From a checkpoint of a small transformer trained on Wikipedia: 16 layers, LayerNorm before each block.
Each number is 500 + 50 x the weight over its row's rms, rounded and kept within 0 to 999. Layers, rows and columns count from 0. Numbers have three digits each. The size before them is the row's rms in percent of the matrix's.

# layer 4 attention value, 64x64, rms 0.189, rows 36-57, columns 0-63
095:497535526409484564532468510528532565495423503513532543490582437515460602513389532488535540518559440445471400482504448436427434478473524507492439623479427469469485463598522510476561473523489571
097:450588563552571507485506452495470491541382471546482537438582480550523641567499553474525488499473508546557415435549520428458535592495499472528485425483447485504465476462502538449470434455543415
104:545513465513474493454506391447514580433518489488433423531438484505543459539451473592494494495575471444534589429523525477501493438526506494490361555476442518524487504461581611443457497538583440
109:550514541498593467483639469539497496561479517485547518432554554534510488599531555537467427410491467502495513398607464462498466477524445540515499483485539622557440548461549555450436477536481480
109:527500478483467582533406472520456618444484554503538506546580407485511476457458494468580411495480499482516539562492417503530526531477604495548543459444533439397491489513473474436535509502371444
100:476438536506417474466518569440501507479491481516511527419478556415587405426517472588577481522553510499527506538526570482451547506404511517424505541416507519505583501535370527595502493514495434
078:460530534541537447448509426440489569556445477503530570515495442557415448480457456535588598475578429443455485511459523534428507552407563431553468539420450449467529456483543543563460513475446541
100:504573557464606488449497485534511505540442568531453492534459432523510494638428524529532495472514431513405567485440472449438554498437560612471421495480509503482447510467559559483474477481488388
124:519471534459494477577494501555463519515383474548563503538471518514395499517518498469562531570449480597475449567518502569377478563478525501495371491453532450534530461442469464375565495471490522
085:390510584482479425545472508501530548471498542556567486512427495334524498503471470520497604520567485428480438532556540451576498499423478401485504490404514525485458571480558531523493472513540534
099:504541514438472576534422574436438415548529482458531542407503513540574401469486596527529446446479518499523522583505455482443413557452481537400510497541553498512522517572395547559508497540508487
092:525437448613422482469520385482487490501523455494497492566545444506469469406595442501448559581523536418431617481497488545547465550474532516592540419450529476517440486472536526499531547468533489
125:508572531422602481504478500501474428538467572394475539516433503538526541454455475430432471410450484618515488520458481474541482513567488410453469531491641494564560505463555471447521515516461504
099:541547441479563529440496426489450510486460534453468432488531459655518451507505479548497431427560512481477622466494488529523475448526527539536428537534556498569605527417526555548516549496507403
083:486452478520502557578476540565492483475373582479589462446499520478528476573515543462496430476462428486529533526638491535462507481436440494432517467485526516549498515405479579461434433597511449
093:446530552426540447494474453440516544472491487513521521490438531431542515466504436534552508541508481567518380549382614525487453506520517527492406512516507453507551473530475491473607482490663534
105:536535459474488444520491507550501405520585449575530499495435631418517511539551551513503514453441515492661540568479546515464553456484437489485485435529557540550444508459428518474523487600522525
101:507513458538590470456431501550435464566474496512496450543520493496435697549595500468562445464502504560498506549508535507457590494530455443540481442566555447507521439449573450528444491513469483
102:501490470564548584509430554510492416525515416497526532541571546459488453506526515470501574492396525414510524519515476458461508505438559546489553369479530442448465523484457580476479334526505504
113:446530576365579512513556531499518515504527514492527445573566536491485476516453432499539491566436486496542418445412519572502443507438493584575481455530471519493517599500403510426525477428532431
111:481478479523454568528515422371574537482460489515470521492513457553522426567462584520502474405453521453581507482466473488591490452535505498566533487536453459501583514533334540453556480517538544
099:494429423523481460549536466564486504487459485532462618465560541471489332500538475483511477543503488496472395520494523532495489398492511601523572576556470545554507437429410526492493465455541503
# layer 4 attention output (transposed), 64x64, rms 0.152, rows 36-56, columns 0-63
092:561414475580476448392480554429550483526471392501458471519421476506467471462597453594429464516445483505417432510487477498424486447560471479522573435530565516478494581447486513551479555511541509
098:482398483388434551480469569540544504499558509422505448558547441482492367460489458530470480532543446490476554522404503540494508439556464499444445481520503463535500583521495452564547469548452620
103:458526528476522485524470535463523392502495452533592549415610506435451457472521528446512500539440486572519408511498417553463433514384547452477595427428546434499541485435488466491524492452459508
107:490500452483443545526364577451567519439512558461495487496520502506436500449453463518600575536545482445514524569391554454511466536501568437472503453547455455534556422517537493512578473430562582
110:562473542523461414410598476463520530558529423473522467460418627526540551555536488551419505554439484519514527418472528446532501405517438478438501539517492547571553469448486531535502468504587558
101:485523467425572536534543413483473450559522606431543538507532500569435546541480455403535493479463411517530507431512425492569477464540499528506412437551462459499398529467597559454473476439508466
083:556495535462493505580506556519560498478451526503485460489467494395532560577568492413477508513447566553528526399510442547501499458598488635491549425632504507549475561505567451493464470502494530
096:575480491474423545587566537451508519518548510529548498444530535445495510411556492539522494561460512480527526424415497565534393441645498392513581413478493445480513420479471477492501523490489533
125:534447477479487488450636532504523488482555471451470467502449446448557517540559478494465467435525511476521463450478557445564463482466478489610594504454426531570483532581547502614424457607555517
085:527541431512543437485505408507546497477519468454441548442553527552451480477461428430472431559466483649500559499543408469436511526593492544507453462579500498465519452533445527526485557421405481
102:581452478530511503476495434504483542575451669521522486531543491524411585547471462464485539589519449427444460487471533486591581451485526448524470540462435585467470479435505464418501523504529450
094:506563579453578474504463507564493535447496501494463483397464586436574499594407539427546427479513515493624488517565518506511559542465502518491496562499535582560590497547446408527503453491503523
115:511447444527376509534580502515477523478538523580481454527523494496517491501516535589499559576566503448511449532450489475411520456438441518547506537574329447484464484538395546435471537512483466
098:491461574526438549536495578396513461531535562550553563517507547411527531519504601461586541577453512438516379450510431543466497486418508457505547531468452480545436462488498435431531423483522490
083:540506546452500512453525467366557529559547499514459553534574559523504520551479481548560473627512516482423466503380599469569502505478599441518423505461481524527544523591541526548521461464501528
094:504516404516466509518586499575497486620501514499570482542509441532486484510571519443440510439450485545496522440634407457454519455496494522523537506455451529542482536483486519560376579549393493
106:392496472469487496586571434484452527484469530448441555457613433513491498497448430469471560472543473546459470521494519520563448590452512472459433514375442583466582486520529565528436524514473441
103:409417541505324555605521516442471520459529463465437546527508433491555391466492512515401543493493564464493517452441529503517497446512453543520455578447456541456505578513503498506476488563504506
109:500495530429484494502521427472464585534475561489414398430535465443472568539428448531453414476551450521420512508454601501563458533536439405451399521447527544477528469471526416515487543459513496
106:529595439567482579421584544537438522611479443565471470438430420452440527516511562550546517464519519527456546534532432522531516481542461498439490509389482506601455419550493472533475498497503543
106:529527470531505420392512552584531485538491491509532469546520572426525539419537475484503572575502514528407413493515489561428517548396477420392396553510470506532454486484563478489464473456442521